Part of a small language model's weights: untied embeddings, value embeddings.
Each number is 128 + 24 x the weight over its row's rms, rounded and kept within 0 to 255. Layers, rows and columns count from 0. Numbers have three digits each. The size before them is the row's rms in percent of the matrix's.

# layer 10 attention key, 256x256, rms 0.107, rows 0-213, columns 128-191
085:147130108164152149118159118137088115092135154136151172105093122095094118096172169128097107128096163103098127152122117140156205130135124138105109077136128121137143121102129125114141129119097116
070:095162130140113138095161112140067108122137148114133127116109115109159130079090171099120105146144130110100124071119157122157152121112147108046146148110137133170102125111141079176099148116125121
082:118132175143119117140144130131100111097111117129133137140116113074109109093130167087085153170122147087095138167121089141139160123112093152086118131152117136120126130111132152133149123118128143
083:120131145104127104156081131104099151129145142149135102116143132138159105124124111126167113073125124150190093166142119120087091113136089130139139172129129107133095093160140110129107147079167145
084:160119160107101134097166143122139141102161113129117134126154089118141169131192106132125143143087159128109128117134137116076104167103134136147126126155105086174141168136123143158108117123110129
074:090126177147082127156139094074119166144165109089122121157163159176176089140125123089102103091160132142092115167166097137117109145096129179148101123118152126164188127168112106129097140133101113
090:129166129122154099114154144177129136107097141127141139111118095128111150108120102128081129142064135146152136121087148109178151131092103137110118125165104116108083125125114134129149106121149130
087:094140134155150116085140142163120134134100116113138116113123114109132103163149119132133176061116071136139137136136119143104156118117164155135135196123124139139108087133099151114127134126100122
077:131144118117145110115124110152147139133102107147102116138166082139137103143151156173083155147121135145106128137128142110190126105126130114132120127144054163123091130111114124131129142141092144
081:131130114141137125156109161131146096172142140133117106145109161129131155110122120149150109116197139112170144143125130124132128117124117129091116143123128112141140114118087119146101111116118127
088:149086095105131148093165114184137148108121141132146122134146083127159139087102103134099153156139110134139109090182108177122168152116105134131141118143050108139121113136119127160119095097124098
086:149128181117131155137165099123095113106116087091125119133094120168117128118177156161113132136148121163095114133100107112100121118141132142167128133122152108134152083143082091105113109144091153
083:122127138060121168102112132162137102129151155149081115098097136117132131145142140107163127176161146132160122123104143154090131119170147116095184118132161170123172128127074139122098157175114118
103:105128158168130103158108118092160116148122107091089139128155124131110115108127132091132151077167110129154118127120102097117136118164101150144119126109122104150167140166108115128101111120119131
098:140172191135132128151081128145133105113187099106139124167114165103157087136098141111082142133151130157129088153169132138134111107114096075103129087081139131145111118106129132122120159093124151
096:100124128136125124069122062107129152140142095128118098130177119111125122133160150155132119111133095121112123145151112146106084114118165095105113162128147118127145090100142163139090132148179097
105:124154163122131114138141126128108148136138124097126125115154137122102090145157153104101140108151128079112110147142117127141138107146115123109123111128146139128174119116131111128110097128103109
125:122110136153149087143102175103170092119151169146073135177120133125100094115151143124140124139132101146128110137142128121152149144137136105150148118153131139134180146116133145102134102143127094
120:113101160140082170127125176140122124087107110148079151167144163152132139103110150116155133128138098130095159131169117137093099096130143115125197133108112165088124135128123126167135130129144127
120:125153140206136152128105170083152107098144137123101103098131112163148122155115153089138162129116109192103091153113133097103117159117119140140113125137175152154119183152134134158131131147100154
117:157162110130139098130119086114135114147106151118110110120170124152116149109146143128143149136156146116117130097117116138115082122123151115130100132109113122132142097144091142068117133153074147
129:117104179111160113118134155120119141116145139097150139129119157113141111121145111152115147127098114127095129117140079117080181109138117149136131074085084096147127099097120115125167147109159145
112:125125155140106130149112127167129118137131107137117095135145140177159133118156138130146167108123115103105137119104143114140138109117115136147143160140131146095121197137137092116094103111155132
120:151156139124132096127161081097109146123135133118147132078118160142077131151090134094080126134139120153137123164111150122117153112159177115144131118081116129104124128149169065111119121156102101
119:105115135144107093141151140148120140139120105131173147099132107117110098193091169172122127116104131137075154137151142147134115142094161106113084110126162110108128169148136093118108167140140089
115:134099125116102119147131119182103105136132107116087086123132113165117155128156096165144139150103114118157154081135140117105159149163129144152119104141152128145181177156114190108114115125129120
123:104156099151130086095135124153171118165142111094120131162091131106148083106129161120161095099161133137137152112116121116173136124141130128112122102084099154124185101131148136144158145148125174
118:106131114127140119151149137117163168171126147090160143131115176134060158082131110114123104118126125122101146110161119108148091120092156134158112096125126100116140134152100149107155147111121096
108:122095128146149117151164167157115119123151126121158185146114107133133142112144117123083158091130160152138104141139155136100139154154156125128132159131110096101124143100060166134108125133111142
130:128132103123073139111112113127115140129145146164115104115093169109131124117146134159118090098117150162096098114104114085102106105143154113091128146124115104124091126158172109127118136163141123
120:181146126156135123134144152136128173149063140123153183141140143108129162158117089173137133133119126192150113100153123128155175120155103114177124128147180125138136120151117176132110143084139112
115:105125112125135138130134126133164120126173121156124175111103132165112148147082119112103138144124105112142173125173168137119105167123109103116105157152101164130106144152088082082113134144129110
087:126116169163140087127110147156145122080156117142134121124109092120119130079159152113142111148125124095070080125144086118154165084123139104155120089142105195128117124118146126100121132164090145
084:172097128139105157100124139152073103089120115129146158141114124137109140100148159168104115144076159145126165101103103104131154189135127141125171119124083110133112108093139109163138129154139170
079:152108107117091111165068152149143124111158095125122068144107106108119091145133177143104119145098124092110122131096112127165154116131113134135128128140096122157127104156148134133119117157136107
075:100155123147144115081163148138107125124131110117159182117134114141112159110132178093145169133100106127073132147160119132118172101162085108079101115119119166106141109119094162126129099131117121
078:084116136076185108156110132110146111140190131107082157135135162149108139143086149119131116114154146125151124126151127085143139139144107123132140111102137126131165111138152145122090132140144122
073:157128118148124138076109127104122107133126121136156099160106117156116137090135147154095137143110162102091101099089108151123157091134105141131110095129129157081177095093101172129148086138111129
077:134116153126084096131122171139134105105164131103121116119138154114120146174124159156124139084114111122106136122122115137110072165138129124146081152104110106151112166172103122109130082134160124
084:138105132155139109154121109088114111129124087144145169150101087157124147113163127137113085098092133155125094087139116153086139111142127148154131105137159145133167168115113141141171125139132134
075:106090093106137076161083099094124163144094097152147108100121124102115162132119121086145147153143141148167136121149111139135102132076143136112128143117140128157142116111156159172109130166127122
065:074135132152124125139111118123119141122153116131058128129115115206140101117103175122108154089127123189127088143193106135106144138121099109137097161111140145183134123143126101143077087142133105
081:096117154135146192116147145143141103128099144159145130123175139110144132119158126104099156105097116105118126113138123095136167154136125138120170144141085109147139161129132114110156127107144107
092:099106125108113096120115126101154151152094129131124093169137060115126140140083144110116118151112141127089123159195131146121105117111137113117125147103141115126101151106123160152131145140126158
087:078114137155116086121119077127133161125169089082078117113161111143142119152145146118144088172141138137093124129155169111090111127137129143121123143112133132120101150106167135114101128121096116
089:136155119141103101085125142132135163132117116137117139118128137157167173123141135153140095171112130095137112110130127178113134082109115081104104150147125144121161137090155142107120157122115173
102:125124141137100099151128088106105133093172146120085147126133135134146122118161108134136145131123108112124128158121091153072111104116133127106138102140146158108099141087164119130104104163136116
119:122084116123149106147135101095142146126124133106131131095167127167162118156087115139158119136152140076124130116127142149110140127166103089124145134150125090116113085189140136172145140166144137
119:115132154158140123134111135106169117126132098128128133136086158167147213144164091121143117145110133157129125117123141123132055131117146157107134156122124129122164143127108137142099125129138113
118:169148110124122147125137080164130124122139124150085096138099176104124133125142105161118127132155131144115147152103165103111099149136094119121153093115156083138140143140160143161144114130126165
128:186144114143089098101110107127118116161141123134099162119116153119140130132153101158110135101121121096136121140099140113135172179190167157116177119120163154121143115112140135113138129170117122
119:138107147138110204103081160151130109145130063131076129155109150160126132168142137098138120154132104154154131084136150120132080116120094100124156150126186118124126118122124091108164164147174102
123:130105111158149176120127136145131104115117123134145167160117073116110176130155138168123112129094108142149157147144114158109125155116138120087133091131117127089153137098134143166106108072143072
123:154146092142125126099133138100154105117162136138181109093153112114133125171114098143123152119135151186124141164153123144121149124091110119151152112096104121133116102131143133121112145091119164
123:097115117111125112152113109121099154141110159143123146156133101190120098125108103107158142122132133115162148158112177160169105099125107121150133129113144110107113108099111158149128118107123102
122:125084129169135063081128132189114161108118165158134109126113103085137135136095151119081161132139129093146109161084107158157139086105086146111127095160122151153140097096140195144086135110124168
119:122099134117131148079114122122118149138155129118131149127124120136101112187135150143120101138142114148118095155127114148107155115159116138109128143124180154103111139128177103124115114177128161
121:156173133168116107124131117161127110095145103158143101110108116167151120144156132174104127155119160118174139160101183146156106063145131150120107094131119141095159117146130207160120078150116150
118:109110164152122090133120110112094118089100126092144118115125153151152173158140135154139105123145125160144104103119082078150149135111118121112141116133105172145165167138088103112126116096099139
117:159157115170131144147131140128131084137129146142156144136140122143155142115157125158167196155153156122137127106100124134099157130081139122108140084124147136107126142138108130126114136117107094
114:110118128124132112146169129119138149120160206162138125109122144075151150123146119130118132145120149094147124138167123144137123084121129157092119119135088174098134124099106122160111130153103135
114:152078122071110120184119168115098144114088136103131104143115104138133157167136156115087153155136126150111121095151127135147119135073128129106128101160147092126105118137122109155154105098117100
117:125127140124145107115117154134108137174116118170118123105125138147122115146106109095121152163125106158109114137145150104126144135095101124129100112111134122113136114104153172128127102133122137
119:131136118128118137121197112162130133118106167153142116118098125107134071144124105138116142143137103112130127149134087130133147145106138105146137129085099123162124105134142129054133118147167114
085:102141147149132184139161093204112107154099144126143106132101168143133151109113149107107176121151178092117090123117123165158156134143114129071098119126145130155146143114147146130147128185083121
103:158123128134132157117115120104097131178099127117154163162131150117114100125134085131159114128076152136095143122124097131122132112135103090111152123130114167126094132118121143128133132064123115
090:171115117145083182132131103072116120123100125119116142082141097109102124118100167112154140123111115118157101130154100129096118145134143100143110146137153163125166138147120100142087115125113147
093:112129077099096112106135150131143100119150107171135092132171142124128142119141148126151108074134076149155137118095105135109147081166163086143121099155110088147118122137130142076158165143125135
100:139113078117162131166124107134176118097135117114119111121127127123094187120152116123162106130138133096127145102151112129106091108196087149140098138125156127096127155136118145164103120181103127
085:156106148156165114093144102136119116126097105090158134131148127151158121126082147091109123135099160113154117108143087138144137076114140145082080120127133128151099126135133127151132172139105134
099:128108182140107143114097105125107095172147157074106121166141111179181103118134103121084141115089139143091093141125130116112181124100098115129099083118148126141129134145128149126109111135128135
107:132135092168088105131164161103177137134120128112105155108125114147161142119110125126137113121114111126141130062140113133110075126113107148137184145120089122165111108154113142138128151134157150
104:149116110126102089173084076123156124100119097098128137090114125148128158125123146113143143128145118129150124146131133118150084156135141147142114158143147112157093145164144100168125125140134116
113:098070105136150102083103110107160111120126120143120160122123111149118126114138104140145121095080124173136115131114139089145152136141117181110102139103163098125130116133146123135137158119106114
103:124127101120153133090141145159136130149145152120162128129107119126204128111127117136149121145163115086151159129153079123153142071139125161148138093076124121111159116081144159148140097135111117
102:130100107123126095125138128158130089151092146154177129140124129166142141096104139081108127060091152133159115156102097121104144114095115133132101137111090130105118096099125154142156109111127160
107:152089113150125140167110123160119162084097124122073145100141136169140156107117165130143153102092121156172122173098098200157110115122132116141174148176102117153112144117159125111120130118121131
108:150132122144114163183107087143128132145165171141139114139147132130133114152114135163155134125121130129134160132122105158130130152077122138151156117108101161112137131137106104144106108121172136
103:119112125113167151114111120145127087170125134176122134159146138139132094153159106130164114104105141156089145126106146117109131148101140111091142126135132120134181149081169115113150153119151123
101:061124126152171115129141157099165134135174148135119150168121134141123102113116101097099121146105116156129131120120133147114133106132136149099127093094111121144132148108130125123084131165152120
099:149117104088148136078145117120107088158178161108130133168158135129171056085114092152139155173124112117157142161132102148118114105121155097134109114188150143153124154141101128125128126143123108
094:141129075140108132153140116120109096154120175145125111130133108145148104116098145145135110139156156108125167150069109137167127106105174141106116184107120113109086124152162083139117126118106162
101:124129132162110147084139089131100100114125150111106111133132133146159130083143132095146159116106105167120156114070087116170165091117106132113144125119101125192092149158118192096137126126105084
103:139167147161153095130168143147175132131159107122130088093128118151144155133144153117150139149113130115103149105153109150115136145163162129156102106137131133112148138130137133157072142115103120
095:132144130153147162080144126129106130128080141147153103109100115153128108120104175154091098123154149109126106122130098094101124089121148175151142110135105130121123155119116105172090135156118114
110:156112125127136106138170105137185160090130120145139138126114110151157114143126121162137103112100098124187124153139132136100121181121137132133109140116125121108154121135138182112115114161144160
101:127117154098135115129170143121123103054144118112156141151156148123099123118156159098116105153124111122161127158121124117101163128115124114119096123140125113111132140133102107102166064115161163
107:116170154117076104116113109115138186140139145175107134100088136131092107091174141097126121116170158105181128138137105135175112118116161095107127114132131121142138135131134126108141155156103111
100:100073158111136124104144151116118103153148113106151134088102137094101140123149103152154117123158085144126123142174129119130119125146121135134151137101120139131122119118146074170138119091143136
106:103120143143155138110112126130153102115104154119149130080110144084107156165113153103081120094149150140086180139125147124139119099094111137132152119141131156112145138136160107117128138139122078
101:076136125134138172167118113110113131145150149165135117127090112091111110144125136100163129078108130124122094161120147124123120112145087157154116119148092086112147131172091100113103149098090137
105:170142104130090139105143151107163101131113116177147144139133132128119097157132129144137077147123125166074129136119186137111080112146119097121136147138088096137132127130141107146132171130136115
101:150152114119099090163094141141098176119126165174139128134129110122097106113122132114190122116175116108111113126165129125147114120083145141151126115133129148111108116102144169129107118105145147
092:112079158128137127113115123143131089141117099127139121088085155155138110092140167135088144150135142133147144144121078112147103105153144121125162113129161127134139123113115105107110095120147151
097:084137140098152138139139115114154114132131100136125122124118115160103133089108114153151138084124129130137122128165144145119113142134141125155158146142119134100100134160147172128136174134142169
102:125175097136102138115146134091127159133090120125150169124125147064168101163108116140108124150119162117137132110137137159133182125110116129111123118137086157126132167114116144147141096143145135
094:106066121102068127141132106124143136117163126139120094130096150107099152157168152150155128148134128099136139116073100099170134109142119114130098124129095113134123121137147104153143112161157147
102:157114094173146094143089128122166144127119141121104137166182129093158118139083124134120132073142160176146151090128137120158146181144128145132122133166080111117132081108117125132128178118153125
094:137153121149117117177107090099176116081111130111130122135075147113105143119089116156104106126165136153170114142148111172068085116147134138116174144111117134139121133128117094129120118118112139
089:111115065117116129170137143108183160121096137144115133102117121117116131175199140142167107126171129159109140125126165131143138142151150078133153156123136100120123121110047119100088133108134091
092:084110128142112144130106139150127118167103118147141080108145135152099123144127091088147123176124155129112154136118143075156122158144150119143123120167095133126178090103125161133162110090110131
104:104064108145134122133130135096129132132149093143114112112114121093109120109181162138180110147146111122127100141121147116113115148161149127200123145127123096072088144183093121132130106159099159
089:107166126122125107116122140110120104105115135121112135118163131160119182126152108149119133175111101110123137110148112153143183094145127113102129056141159128133112134121100157106114121119158127
115:100100134111138106099149101144128151105160139181125138170137152186130142114131110104098169112095154152131167120100122145115160146089104130093085104144149109158128127107142111096101125111151153
106:055150151131122138125119120085144127072103173155117127139168103134137166134093120157107132127116103128149148121110105095172150117147119170135143137114165117137138146144105127130134179127097119
108:139161130136066146145108132127170111136097138129072110110068154109083130121135141145134112099085113134148096154132143145153119134166105117158124128137091141118092129146099125140109117100132149
099:125156123073103111117129121102143156113163098111117136188131155157136102137120148106183142114099107140118135182144115089144144124118142125144113144126159072119131138148092101129102139099147143
098:110121097111145122173160121130141118112152104137093129146155126155168144148153084119094106150100167114150129157119114126101128096153150118125125110124166174151135072136155103150102138109132133
100:114103128114137131141134099136087120148113146140130141180150082115200144142119087133107161138111119138178119150165085147124204148088133106119121150097115130129141097113176154147117139127150120
099:148132121103139153117129125107138141062113157168091134130141122148147158144097103095138119090136126176147140128147095118111113118167089129110101075097118108162094163107124115133128154139142114
114:104127101094171121091132138134113160181122151110124174154111154132118118125130098120128150100106150142105153118122139096182148107126133143129139133112117131124175123101070148169168133107131090
105:137096153122088110105116144083112153109118149131127141144166114173124149080187146117144072131156124140127112100140083116140144136128120126151099130095128162160118107104128111137150113118127137
101:077110142107157101121140130124102137117179134122139106142135081088134134159132104118165085128133129110139088151131147130188143100120140169166161106079131132101098134130124131068117121163108127
101:119106106117118150098094122116149097129132136137143100069183109111085140176143126106158094154150129133133150107183147145136115112113136140147068132143153159107125140136161135105134112160165168
100:174111101116110161133157090153101157125133118150113132169123135152125100128138120115110155119120109125088158132101109091123140139130125084092107135108153151149101147128125159108120164117153081
104:085120097137129086156098103124127150108090151112159195135157085135109138121096123125116158088142164111088113153119145102172105146140141090103140160175148118099121123124123129130158126118136118
095:133173121155141124142168116179145101147147164163140099121110132110193167120111100100122108098149120145106145119116131125132106112135143108152093151126122151113092145121098147118123106106117140
097:149131159091175094155145153171128134130098149138100141164103147160180130147140127128135121136155097177146102128168099150115125118098143111173181135117081080097134129119133129117148134165107125
104:127147113184108110081121135125115169172108113144136106130175140167117128162123145098100129110101124117130141114144103127113147109129120141127133145093110153118108124128157109153166114150077115
103:114182079134139160129148149132150166145079114122154126138098126160110120170138123119107189134132139133116116116108178130077112133130156109130140132162149058103151094107131098143141120119150143
098:093109086140122100173120127135086125122155144132134120148142151130110135122116103137107159124120113156105183164121169196097134127125146137138143184116114129130090141149139140106120143129121118
106:104168128151164135119094144087127096130075148119101121121132140110173184170133097124148119162102144138106104105094119158159179148097150117085120093117158142123122124143102149137105164110137150
103:135158176158100144153089135171101093078089125130102126103134125139124136110139181138141161122129110139100108135123161162147128141173096135119092175188098132099119114150127107106163125120086164
100:136135147111154122145113130126135117142153127146105116138142166153114062131129104100135116110115124140093133118119111103129131073127138120152101100120077119142109151091191122156117129128125136
108:144154175157120101166156149127165163127146156127134124133142118126112127136165162169149142155143139102117117120152119073150122135130087151150114112129105092136147120164150117151142139140147136
097:114116139144123121186135149058106128142118122108142151133093149128114138157137118142065101161140130107132158144124136136120107112132101111094101137149128152120108081059121162106117134172133118
105:103123103131115134118151128129134134105129182142100143113174103114155132104086107132126131113156157123133140134089130169123126103113135084097107109118134127179101114155131134075101112134164116
099:145134138114121157055116124117177154123143201124144100135130148094145128122155121132127145114113147114093144150132153161124099122111139130108116078106137139122100153114143079103128163176161104
095:107149119139163118114148109150090125124117146112099128087084074124129133159154079145135111121106124124153109099098118125154123126143158141080112090140148121115098106132129143124115182109089119
095:175176135149095134122173127166097109142170119178147148095096112116124103122121166107151127123108130138117099091102121121141134154116161140141112103140107152090077112088157114162153165142154114
104:135142106073102122139070156122147128132151116101117126114130164080099153148113123168121114107106109119170117123144105123109119166128101125150154155112163145151110100163106109152097156131171069
099:153088123173126144134123112151166131149118147151138132149146129123101094102129125156122130154161133101102154160119096149132138105154116143117125120153123114104144133112184109090139104113138107
100:151135144174156122097091173135125123082128133125138149116168146142135087087122137115154146132093111143175145159105093152148114158119151165104161127135123136112147092101124098119144083116118113
093:127101113135131152188104104133164094125111111130097143139131155094115114127127114140068107122147118172146122165159049120099149066127142075139152151119139139132115135131096112125101125141120120
096:101117123120074150147115138125115136136123126147134122111138151138125116109158148169143150116096089136153120099114145116138102109154141147146122102112135144178092107121103138101125122074146100
103:116149156129111142143118108136133118130133169122112140104161134125121164155079133106111135142155110111119088153125138158128139094166132120146119146127143125139134130123150147128101100153122167
084:109119111143128124106094128105101102078127158083141168127131118132126134173134106160131129141138135164103115146113151132118110120149115128125096123124182148134122147154150133160159145146124152
099:095102095154130159084137097163117130145144142131137097157116114116152153117133105134140170084117110113084106096074169101077161121130110145132162137165160135079106148124143155138166123121104138
078:118099134122097105115157127114141151110105107158117073146105095128167129155117128153100145149130127083159138132157095148089110084116130129078104109146105157141140175151111127149124124117165131
097:124088094117098166123128130129120158103170110109137158108124108088119105138140125132159154102141086151138166100137085131090084114144100171166120100166123141116143161161106090136104133142136128
103:105166178169080120108114135157125126103116139149096145121113107090173136161112142112121154138188146171145094178128139105188089122130119127099101140090167127114141115115091131100140123079102105
105:123117086162117159129125137133122157126142097146118132116109135131153108085106094122144163104140120108132151147162135107130116128142147092098124156151134112113097129123134148117093124194173138
108:115193148126153134128116127124133145109098114087120168137112104157123097128069110122126106102100142137150117110109136122144155119096115078170118104123102140139146112155105156145120115089097183
098:138123133153192119155135127123140116175133112139142099154154139128138162129090115126127121143168110142107169175119102136155128114115157123145145134138102108138141138127141124159111131164122136
106:126122137079129112129111165135117110150116149110107144168130139150106144113106093136102150105077151147118103124154119091142121113141145110144177145095085154115119156150164094097123122119086150
094:100105137122106103140111119143131122103158106117114121147130137094119133093142172132110174126138120118114141137145108142100148107118146142104110172119145148177142136170135107108116125133153148
104:125168119130127182156104118081101111132122184139171085125116113103117099094119104130137126097139147141146138155138126160114115085111090109136135096124068120150127126152093118120143125166121133
100:106152134172133148108146084128109107137120103079130105151126125147115116123124179146160096130110094146131131148134149185127132168099109115140137139183138135137098138128177106108136117125149156
104:107146120102133116151108121101086097117121099148140174126117148120168104157128128110132157114074098151154103158103132166103170094104060127094151175150120124138120088104145104119114137156127108
104:139121141168136132174130099132126115106140152127108135130123152131144123138152133168160174122129095070107164114112125159139157110134113148121137119128100094110130112120142122121134115087093099
101:124108110153094145146119134160155148182113150110100151096148149130131128147133142120090159144106174135121139150127166115137109108166120147133130130111135134110118114147111112140094099184151141
107:065152099141068152129097096121124118124112111121102090130161119136118126126148115088127167120143122121160116099136162115154166099139108171125091147115148138128070182114163127118180127093126183
106:171080097097092150122123132149155105145163111128096103151089100123125094121138137100071158129119113094100111150130111148095126121106156156102143171131115151125135110130141098172107177132183103
096:121139124103118130094131138101143133129124114168134095131094175098096106065134139110098145144146100133117141104135117137109102135162156136168124134135183149161135130091088119139112091107119143
095:143107116124135137144151138117106134095129119122151140143092095158118141077142133120137129102117110103089143113100126101129143131150103114149150098104115147150113157110140147146156148087105130
104:132094165156139141162154150101124171132061142118147113158123155133093128149138118148126073106141156136110137115105140160099131109153122139151129113098114083163121148151121143134107111153112096
102:092126145164132137145149117148130147093104131086132130102159122143121161087105112103124165159112087149151126147132081134098142119115120117101139096088136110148080149121150108110150125129154142
093:128179154129160109123152125113106183122129144159137106132131156168147125149116138111127164116149140077136096092138145115066142086132149128116144154117170168087111097086091162119111164127140144
101:118138149152156138096121123140171118063085106119136141052117126131136152139133148101112118123127123141075137139143127110141120080139119156118106145076130132174111134158094084128133071112074150
103:132162143154135152152122159094138151158108122158138100120102140113120180111128181080106107184122105149127126108138105123150113154092101174114132086168092088102109168175166120127152083133112132
093:084114166103126144116112127159122152104098159115150112165104116114152107124135136167168075171139133102094132179121152160099166117100146129110101149140108107106117166083151169128141121123128109
086:115155147113151133103122121130126140116143153119129119135133158086108160120073128112140103156104123077117099104104089178147153158140130118152159149112110099113110132147164129127158115135145159
088:115149144096096113164144128076129132136149132134127133138112160158133150173096127139107143153112117086135136119163100099128104148121120115157140166120116153135152153115161144123132136097105134
095:125169140120137180132126098166172134136139135102134149118132124126151088108142103116137142113181140119122132118125113124132124130143121129124145118097169115107113142147085121136124128129134154
098:097119107152107145099151172160164119179129178110165155162162104150122122103105118121125145123167092120155140176138106147128150149135165132127114140103139119124184144124151132104101098158161131
091:160132101127166145096100143132116143125142132106130110104137147125084113143132111110111135181134132145212096142156147127096129118139116153119134136094101110160142115143121135150129148104118092
098:109124089108115136124186110191165109167173137139111091121084100123120125112161116134107123145074161116169101115151159108140115125123113111114128115095157124103121105116118116163148130124106159
091:126084136127098109191089068157140161136113075153145147107131122120141123137163137130134132120121114147105133098133162165141133113159087112172182146098092099142120128103112143139137124089159179
094:149151141138141185082135132149101166126174152134131147126120096109147130123117128145174111132078117106102140122101168121107156124090131135159143099171153133107071147136136131101129111186110138
088:138145110148173129103117143107083111129136127115140063135145147123107122159093118117160158142098087158137075140112146105131139141093138178152122144114154136146084133130148083112139154122115102
097:143090112152106160133136154127115150121121124156154174117108089123165096097146142088154126093139151105093150093114160114160120118168087104153111076132101161113138186132115125142145142134102104
101:116094134153107157120135182102107142117143082098118144177127170112103140162166096117159121093142153113146081077157158106132109117105118143147107124128156122097102110130105130129078163109148092
101:114120149117127145071162135140109178116136126149107119122150076159126092120124156103149130113126124120098152123128164135128107109094122139111124086164114120113127111120129112126131105129083110
105:113120109157126120134115126164144128130148129093160054119119159169112145106151152102119103109154159140117136116136149114118113109094132159164152145105103151136093105158138161084122146143137120
105:117116103131112126101159136117091122111156078114105143138169152103105117118144101113093133157128158136121130139106143131131147123140088136120154117117130092148115119121116135143111110118100141
103:141153108121136127123124119101119154119119123131126128126163124118100106134121115124106139101165102132123118144092083162115109130113133107162133130100175144155126086118091108103131122106120132
100:128157132119160133091090123132133100098087117072175125118117166092154104135114164154100093160114159139123134121113070098091176113151124102127113135169130122116137109086110125093108113093146115
107:147134189157124135128092155130121121136062170098132124149172121147130152112131127129138150132103145134140088109108127138103124069099169088119089104132149167131115103168130142115143110126121120
109:106102156092130159156169170141190142134121154126112160147083171162099112120159104135145109070111147123173114141138135127112157127117146146131103109102121147126131138149123096121138164170132121
104:109139114087166162095111088135128080103157094104131150131108128129165099109084086139134159166105087128115111137108169126129151178122146170155141138141125177090135133120134134093099116111130125
096:113106105101116128126090134146152129140130088100139140106128086134169081115099123144085159155126131138135120111085158168125133097110139177150110135094141109141112122158127179141140147147111148
109:154077165154144160122121133161087135154135121152104094122131128132144129075144180122166119154138112075141157144122135097104116155121128137127158148138149139114118112146122113130124117182121163
101:102108121163171138146138096130170064149160129124137158116131148146107097110097132112148157141087166171160104123101130145097107142095119115125112174133144138129144134118162162141126149160139109
108:137140138094153134119139194149114183147107118151107107149114162144114142165144098080124095135129090134163110170147153115107125145065131146129118134100091078130135097147128112171096078138152118
102:110146144138163143103122172153119126161139132091155135069134142132101127177161098106127123113087130140137152123110109137124174131138203128114128131132118083099117173130159053150150153144120128
102:149140138150110115100099181123132121126127108151057089117138128164110146087147130105129156149150111109132136088106136127151150093131109110131101126107118087144135126137149146144092174134142142
107:110186141125128066110106114097134134110114140143170129112152142130153090136124132154124117136126101152145101132131092113160143108123150105094105116153106129151075148091121167152191122117158150
109:121104114093113131140128158142133154140081124162102149143092160109124142159167128136123165120100089148061152098121131102093153122155116110112123104123125113126148132075139167129176148154125118
100:126115101142110149153154125103137128158100121126167081156123124149128103109170112104118150129108106169165124120090115126121123138117129117121122158108131147126123168118110140137106169095093113
102:110135069116153163120106111099120056151128099085113104118109109166124106091112124129154115140140113170113093145135125091142135164151156141137175103160127151113144143095117145129098111147116104
108:154111144149089102146101110152098119144118113098124112080097155172162145123081111103115144124163111113139151147145157114122115111124173057118124096109112146124132136110148124137097110131111088
112:140112168094098091123114137139121133112150133165155140153131117106132116109147100167110168141150144158172145134106153104092157112136119106130154136146139113113113180104120143156099105144129117
106:109133170121165141105195165162105124155099112165166121125098137105150077091117135082113096117133154139126162149126114108133200128092103140121121101128105130140168117137119127127150108102149101
102:160110113145115168155132130135196138109149106102110165152129133108146158177115104122110146152132114154131125098148134161114102171161112130175096129115127169131063131120120096138077132119139170
084:133142145191091141089146117116162140136129155156143172117125124145167112158097140142135157125142125122108116118093151120135180146147113112079154110106124176147139124093095100167094129088130134
093:148147125141134117123124131129130168133147096124120170106143161099129133138125128121144173146140078118092138122140168122091134148114127103139112124117102138128113167137125127145133081152139149
107:147096112152149113135144126103096120162137121108165157137176116120161148153121127114106144155164125129164112139159138152094110136120160071107124154135126164125131113109114122126106153139126121
105:103150131116132114106159103120104142172141128154140110138104098146109112132119169086088091124121137126126157090140155124196129137133159136104115094099120147118168117162109135146157145141141129
096:148110160139123156086138139123160123129093144140129120102151101156111158103090145137112189178088122125108171157144112113126140163096113146155103139126134132111161142116121101150130166125144123
089:135178067145084149142127133137137115120164143042126154134117148148107130131117086166152156094122113130127129167077124126118151105167166139110092092139093058095157110159102132123087128095175133
098:095189157116150110107143123130144111133141139144113128129143113166140125110076125094176108150137161078107142117125095091133134106138126158105107084106134152116143148136171127126145135146122082
097:101102092131064116156116129136144109163088139115115153092125165134116137117133117154136111108118160145116117107097124124113117115146143097141099134160092167110089094107061135099129120125089121
105:129115110175122104163139135109124118134119140097109096128139152110149160158104109136114145154130104119186112131141092154149090186106136146108145111133148121139106114130133116108070075101149169
115:133117107155114108135126097117144161096111095108112176130141105107149171133129113173081123143137149133127115142131141143080080135148087116109132146192142114128108106096131091137143133135100148
105:122193143166107097117153113155144106108112118110122127161157120121089142171124140199139151100102132145155125186100153086128071146140075134117134147094145159145140111119110082133124076113177154
104:134108113102182135175180152123140157138103151119160147121097124143115153107132124099151117128145121095108168089113107126135143129143135165177094128099114136149156093122122161128111155116098122
102:141094157111147143146170090124177105146113133104136178137130124142133099094129189108145146126145140103124134115067143153117137125150115110150122094137143181108134127132165116129118149140133113
106:122135173089151195130175132133165132164105118135133160135082144157132131122162105133142108108128119120103125099121101108141162132135133083117159110102106116129132130090096145158106124144120110
097:114194154134126094153192142100128154116112156094133126134149115145188108178124116157118135134174103128105116102156127147163101136125124109144120158130144142163133165135102123121116132125149102
087:120150165129084138134131143095152059123107142163149138105102099150119140092107148077143068126114129073093153109130107154119124144157162123153139117118106137120125144087125091096176144118163107
091:141084106096204117174107094132140173119133114162159129104154113161095090118148087145101122147105161122115188113160141134121153089151141093119152084115144123119125157123109137139150097079161121
093:140150176088132157135165159095120133140140168133142113142131131124153076153124125109151111126115097117109113133131113094149152122141151115115129141110099136115139171150122132129122126102138113
092:135121116114136098135136136120096110154104132139106086134170126151117133147143118111080099161143113114157131106116120114122126138109166141102151084113109163164154089122118155135136122076103102
090:101114146113122129090147099142118104135192092132087139142142121116122140128135149145093136118118152127084127128156116178118134163127117120107123143132162146131132149132125132171178141133147099